config = dict(
    n_layer=11,
    d_model=192,
    n_head=3,
    n_kv_head=1,
    head_dim=64,
    d_mlp=384,
    vocab_size=6758,
    activation='tanh_gelu',
    norm='rmsnorm',
    norm_place='pre',
    norm_eps=1e-05,
    positions='learned',
    qk_norm=False,
    attn_scale=0.125,
    bias='none',
    tie_embeddings=False,
    parallel_block=False,
    init='normal',
    init_std_qkv=0.0226,
    init_std_o=0.00481,
    init_std_up=0.0226,
    init_std_down=0.00481,
    init_out_by_depth=True,
    optimizer='adamw',
    lr=0.00173,
    lr_mult_up=0.613,
    beta1=0.95,
    beta2=0.99,
    lr_head=0.00633,
    grad_clip=2.0,
    warmup_steps=354,
    schedule='wsd',
    decay_fraction=0.666,
    decay_shape='linear',
    final_lr_fraction=0.1,
    batch_tokens=16384,
    seq_len=256,
    doc_mask=True,
    train_tokens=215300000,
    steps=13141,
    dataset='wikipedia_en',
)
Each number is 128 + 32 x the weight over its row's rms, rounded and kept within 0 to 255. Layers, rows and columns count from 0. Numbers have three digits each. The size before them is the row's rms in percent of the matrix's.

# q: layer 3 attention query, 192x192, rms 0.0694, rows 9-16,73-80,136-144, columns 0-191
# k: layer 3 attention key, 64x192, rms 0.0596, rows 8-15, columns 0-191
q136 117:110077165108093141133135176123182124085163119149118138116111170159143207111127079086113143166110123167114108143166118099112132101162128167139128176141099128152150180111077152147169127126129172116067122119105127110143117100087143142170048175122152106154145138145131105117150086148179059164121101187168122153148111118134152151174158097191095115092143119152129121146041138162104099138142107167102172175153100088150092106150116143151085136111171132149154137102174134133181049133076103036097152150082080138110157126096145162103155153129138084126069111219131182140066105130114108166
k8 125:108129130080121148141175128142140122117107039110113134129167123052156065128127246144125174165145091204156034147104108099120120140166140133149111126130155110156102128121111112154109113068136091107131121125099101135110117154138143104066087114134080133170100137147137116086139115095119188140152221122124210090095118159139118128044095128097187128124128142105141078126133105124126133133156128165098140126122080119126124127131165105174160133100164110155139154135134131175148174142122147173128152122117156110125077157133140116074147100209093151104203159097135109140235125159146137138
q9 102:142186116168110155158111092120146175137088157108154076128073125086083095097155136154152153090166056112100193087104171093184132157107148109080175118107133165106118060164165150144140143065163084129161155153152096173111162109141096121103150083101147145100132130115108199181103148098112194121144194093141108149112178142093088106115057165107162141158151112112116136134195123090146130110101136134116104122081153142129153106139103135090120127129100101158076093148089164083116179154139142148162125094169170128152143113103109163176148130146088146175124112019139133129192166116086106089
q73 086:147140080149162120205115091107173167117151136071114121090108151071108122183160147145119110122136145076102164133070143114122105108129195193144176066115171148109130145135117170105104163103130089082150124151189107121123158149136116115142102171085133177163129116066130106141159187112112165099131147044112129111121089140088100128145160104075164143129072077105131098133129154119078175138118109175120115147119160187091128129139151138127163119108105191154143091206119083100141138094062147145106125155111138158131113106207141153112122119168125077204105126045072141165180122121100145138
q137 098:167179097089143114192091117169101155181134134094113183107117155130134104132158131137113166130137085047154163106108141150131098162087156117135107091104176159129113157220109139146148129037082097121115159171212057135146142160167140071093139138122162139151112108134106159116087120119055121106098149124120108127098136092111069122105128164072102166137146127067138183091140121123157175129082197131122081104133184155157184113124110120129139096131104136220146142172149104094088179121101171156154123127158150150122089112127113137163129119152090132088132164054131136140170117099144144079
k9 123:170146145174133091111102129141059109127145175113111119155143129175127196116102025110137056143088128055119178129174125154143169157127127131118125098147079118101135148109155150134188166174124171140127150099103118094088119117120085166183156148169131117084140129120102104121132131192115070109107029129107086147149119095153144127204140110127099141095078117145109169111102166150129149160090129092169130113164130144171111173140113120130131132139025190102138146148128120106108084087120150122108104164126080129100133156133119127165114132036179117147093128137100149110022119122149132144
q10 085:126088116112145112074140162109168103124141096159130115141145115189080111111110188077132092131141133135097090115088098107121102111115018153123130135131087065162090116086120109118054157111148080131119168134143122116069114078105138163127112160161129140116138139150134144111088084165127117206151097191138149074165103181134118157112072146171170167185120155109121235152149063115148147127114108140073149132159187167162128126081131113151122150075156101156173114150134105122164136139138114131128159153082200116130109193120124078086126128152137135124088126134134119150137153129125016108
q74 112:157116135118181103095134074189136134099078060121124178045150151163068102184061115099162158148132145131166100131111144096099193115097089112152085122099119076127142128142142169148154176121075089161133159149145146123168090148150079196161141132142120136129092124073128128133115113071173142126110126173104133138109105171182087153071124129127153095167204139174115135114126100216094148130138141135150107095064173128099142155159149120153091136146165061091138152111140091130153153123084107163105094117115089126093120119164098135131034119120041129149112078119117118103122153155156128100
q138 111:134155139105123102136157113121189137098150097140137141149104121138143172156086213063117092149133136149072143116113099057132160157118155121097096128094121147144087145150133103207097100107213148153129143119116155149142103083105140141157111177101122068119174116183178120150151098116140078079128145180142144139139107196199150099191096133145128136155119099106138119141118115138138160140118151160098122184137163080042162142103173096075118154105130113172109149117118065204166059143120153159123101151156129160128093152092167232121091161159140094122109116119142113140142153104162178088
k10 100:082151125141106174131078121110116112159092106132118117160079136089089105090209119185093156132133136183138128129142105149160087145152166141132176138089143192148138062121142130106140151145170160058135128135133098145106147196159127121081115104131079203105118123123122103137186143086104194129129133108123148176057119089125087126094181095082114118121142139082131123105117191120068107112095122173129129128091058105172100144143139108133181123146127172173066171126075133107119176112140142122138153103101185141142101105082152112140145134187141158092172215044126163176156137114141152149
q11 087:153089180147122132156178142217174186093138148054153110110136186074097064077097129150137100183124111123134149157145045097176112118117132161138131099159074104161100115129110124164138100109126147133089130207100120171123106148127099130107105148125181176146129182067115087172177112056155134131182119170152124169096186128143137142118131127135156157136139057119109197122077148115066157123128142115164172117138135151140132156156167107144095129126141173104125120133153162099090085172104092131105114145142136129143114138134124131137079117156186152188183096151065193102182120119142149119
q75 120:144070133094098119073099103145187173130164159172083133107124143103137145118095166175033136143069118125112130171083116142134126097153069151149112147126141130091180114140141096128213112167100125085142147116123113064145139104099153131083167159153061221140151139184158120123162137144097086160137125153131113119149108150103108184137161123111144144139182149133107146084114113106074106177112107060128133120157096161085042124105149140153116084151098155101150094135097153168123072061137124175155131135160105135107172168115134090109125117120136143160192074155128129115182090108120124213
q139 119:133146070105160061072154128182147140124167128147152147075095143104138137114100102096180216140149110128128115153167121141124169152100103113100125186146133078121108153190126128090116091130118204118163169146132148163186174112161099129116126094152083192118101149165154146189092104134129113150094085086190177182114137124115165094090122187114180115071113168101133133105168106100131115150134109110120178134117124096066116124133138143124065114166121143160164098148178178046118083103135127137085082129095106063153109156117194106152138166153086136098133140128162074077136113119101172111
k11 110:125122194203126117124129118086145084121156088141160175170184137125112104184164138150140082103088149132126126090121161134111108126166121158094111116089128165122186152086117082143147217094102133089156113095144113100085101115121053156130122153096164078127154125134065126111126117152128156151112180114075149030107131127119210135159114127094098144109109175116134087182166134154148143072109095170135087128132061101177119087087123160141130105119123126116077157124126092144169216131100121039157142106142107140116110160103097080154144105128149098105068151136132135137110166149074129071
q12 105:158117148128104181147117112130152090137163103117145192110158182093112102140121151192193092148092130114116159172105154146158135086114171152216140100167072136110117144120093140107156201128115141127036095166076171156125132145169090166143148184104135137143143083137101076170131126067147113109156171118109136135136160139125090189114143103142095150149189127090131143106112198139016119150129115093140130115159122118095144122098161110101116139175110132111164133138074191171105125090169096141168100137147178158122157151084129175155136119094155142110144091156095123071113146115190197135
q76 105:158134140184175085151118159110178148115094159084129144126172093184138136150087129171153159113060128121147111128149166160144125125098134169136114128095181153171196111119125149143152112194110063092131113090156080140120171055142156124127159165094152144121150186154116098153168113098161185097153111134187130100106103126136101179108174119112110133138107155072091172179189114043073111148101121098110180122136181148074148118136149180040127157137105094107123142147133125139088145137184096122141118129089078150097101099131188170141095110157134191152167137144187116094139137078110128158
q140 100:089190151114131128169129114175132120048180127086131098161089112163147099143108136113129138118089091054110160140142128148111159081133151157138137104086088130117131157147144172157142125093118033127106110147179102145174142127146149170147139169094094116065153178085101173126123130097162041090123156088144061100158184146075098157104136103177153158105178098074185121120110131078099161158119176114152121144108099109131143138147122096148207099176140165096155068159095129110172134155135109166164107114145104105114112116128172150140134071153126146137128115140060098087148086059147180146
k12 101:126086152174168141050155085152085139124083124193147096130099131106092109098158098104115127105111088151120085125164116125089149114161143112061140195164117118173153115106183076097084099157098156127142170084119154089111099119097060143057085112140152110079084149115131148127104062173113157223103094117126184148133109118105128099080145168134157127105128123149099162121097176118140105069151127150171145132120126107160095153129129136099093060074146136104133147115170168097169123148064140125154088153078149102149123148135125114102105184141154101102149135197141149167087117161094037145
q13 078:151170118074154071071098101177096097125091180142207121071103122175108147105152153128117120155155159106125099111112165171092055135141070174122090141118149158123126146133103076110155111058142101158083114107171109137168120064065120183068151148189203113122128119148139162168114114145125105113144105120157120143143149077087154164170145123155146176110136101070062140115144097218076125124186130049143123134122134152126165192081102155148110121150124116082095155146116126089080175123122131156132133142116089134105081122160166098178123138149124134119128145121106083141127129118190133161
q77 108:084135152084143149165171130150166107174075123141102126192106120115114122130159132087167164149113156112123121095182158085120159150096165076131124114102042106129116083071165104168111219062095171148222133091105145145108124179049095195139099196130095134096141156069133127164088068072114088081154136108150096160158138112126151151101152155116173160134138117083109165114089139135114101133122174141158074077111157144191116153145120136109144158135097071153150077068136142108116092131061154129140125150107134134144154131125127105085142122146163154166099153147164086129120153150132117105
q141 107:115150126139078125134060130107114085164110159170088115096112133160145193169168133138109088105110114120101151070138151157165101103123093136113096092135046071158103111117115203138128160031119150136066123129122114140125139110127157152139093128125178190125114149122162083145143171088151115088140070134117122124161154155090119143174176099156134193109237151104172126161148117123150130094161166146151172158155180165078066125149096169153124140074123134091067148155099103158152112116112105159149131183123054127075113132145137141060124133183108112176122114127164105113151103096135165128
k13 100:152077128144124147166114135140148229089210147117164089144131113099131134166135158156179094129168082146142179168082015138162163173096155142139172139124183109149122137094055163164124103206117088133098150127058115142105105164159124114146128094124097113144126128155091093108136152151142136162123088119098125100099149126145157151118144117117186129187110107167143138094132166110163127150153100086106106129192110099077109094134170144174167074145175123193152142099127106131173101089126143101120129093115128123148094152138126151106105150062137111103159083168095176159103186135052112144
q14 086:166075134115121133132121120121140110142108151123154121124180089136080076148128126110072062170133112149135120158133141203070112123072166151145098126087163137133171115124129120117159088092065072117178142159192154156093149112166214093167169122086053135166123122067110135089145115138145122159148109162143077131105119154178168059136147081106067141100119105088139119110115165129140092122131125147172113079129076081116156114094079164087151124225159132090169123145180100159156091121120124120104121175124116147107116132161145147173092114108093187090153066145144118088164123114175149165
q78 130:150101145131087101159095148103069097093076129129118114186131084098139132130157130187131172142150059106195104124198076094100163130151102130097162158178114172192159071125127129135117120159134143080131173141055092173118128131116188164139145106087142048165116147098093135139140108196162130150185128108117091091121138151173122139153134119113177196167116104177140150063143073080148127127175134176159183143154090155137136179162115121076166156069104177176095110102107153086104133113150149117126090136100130069174108108079150146130165149133121135084104156140140117147158147132091125146
q142 111:092112175170111200201179124121089106094145080134103091096152121081090084101108079147071080159124135145113123121093124141110141087154134159148148111133129127092135129107111216151101120165138119106102098131156129132149112071134105084144096083101155168161169127147106104099168115070103151163120111165143096158151137112065129172132112155177160131057174117090167162132071129132139118127074112197198123132121111092180108091172108177171099128121136110138092043126107148171153126140142122058130103130109153138083186068140167096134143169136145161202088107123115156179111161103134110138
k14 108:103134175155113095113131127144214153126236121152111113113131164192184112106164188093122160090066114145084138090138116138156163124113096140129128167150157130149123120138115084126077125133189092186071126133086146083168138162161087129048083150170144134079098135143116108117116137125133086077129128110140152130142132102050114141089097213152165105087143148174168085139140149090114148124124127071022134147093127104140129123089142129156120158102136119145180139123142117094173127163122066155160138060182125141142092078143121131143143093134142125191165135152130130081155108141087137147
q15 078:126075088125044109120104133144145093086101110116113164164114140085090068117122154188086079090123159094112149171131075114138107067077127205170159126156106152127111140138156088108151127066131146074092049125175158092133081189077075176165112120136160142144162148160087084135144117160129082114153200125093082155118141133139087140128168136154100111140099079119151170109085120122102140157107099077127143095141109101137131151120122095105162138163060107062146107196082130096116158106190118094135150122100153166130174131140119153145181124137198131165163132110088103107126104131114176110
q79 120:088170142101108156089123128162138100159138122187127114136134124190104137090093106169135133072117092108125087057094097187155130204083115056053149130127092159120086084135146120165124100127116140155131152087097174148128136122138104166138138114109122049132127122172126220104110117099171101079079173162162104137115187108127153094070091162152134188101156162130160182137109109127202110108077145146150076163128167116139143115112070147095123149175109093149089141098108137090066107144172167130108110099117148148138169078113166127161143166128094151133142113099187103123126163177172094118
q143 104:106126208159165145089124110062110092127128151129072071146089085137125141116103140139113095108094156114097136136077164149171169144105150083072132164099092107105124064078114175098112143124166159143163131182086207096100140074121064170161100127080150157126161139147152125216138151124124135091086126083122132139138141152094145123141170122115194111116122174184195139186151091129148119135161118134223162168094138139077070145117136110098159165106133091096156142116120077100135110139143129129141071130143119133151179137138144139099147144112179137125128146099121077087205141114086118185
k15 101:143175123133123113148142113175110129099149114105165137124107133180143203116150117064122165124144114062148170152169113162146088141097073111138100126131167150196143116110102166142128089177107135202134180119117084183171160137133122148137162117111144085138089120099144145095119184123071129126151041146147146160142113117130142128165092100115069160087151117099032112084109155091118103068126190113103095119162141138135175106088128144123128123149163166137143127085165137099131124175124124155144104093135091076102143151075089170147071187147079104091076147150128162146022129074120128092
q16 078:109062104091094113068105099093106129157114138139103122142093101197122146113151148187119141123100167116122113113135133136090126123102147077107152079129152156103096128115134160174093048113087170098151129099116070149105072117141149093127102047174152082160027102140102159173109177170160096189158129101079147073139057116161162092079101150151103102098148129136131147100141145138149165111076123137115156089126102170101143137105101176123126169156157098100153116095125179158122122119092148150133119151119114134097156087213103122088133094086173201081063131135135144173132133133168106169
q80 100:073112094128124165123170141064148121126168165152177110186123172163206078158102121104083114179113116139140086105193110146103171082085179167096058134143142164172180119135107091099133167146116103148144132160145156083145104104082103119136102158166133130129154049095124129077211138108136148087103127107150159159152093156099135094194145151107116089125093116080127113118097113095129113131130161090113108206116133136117161074119117144135133187116112092170101138105170090083193109128148146177086171184134103124131169153111148128139076090151137154090081132148080094147099135147069148092
q144 093:080095104131099122207108136126126066170122145140096085090104133103117126140088085153131176158116127082148118135147104172134131069094171140126102178172162097106094113140112137134127107139151191150100142134158140080067125106087125088137137072100197168193125126112120145122167108096114182106153129167161232048125111191063130168101099117150115097045145126156150111093175159101180126144139062156176205150151104081118117087166068161116172109132110151120125108122095158088152112135140131138099118128074125084160150133091128109140142147123126110143119121161122206137104103110145139153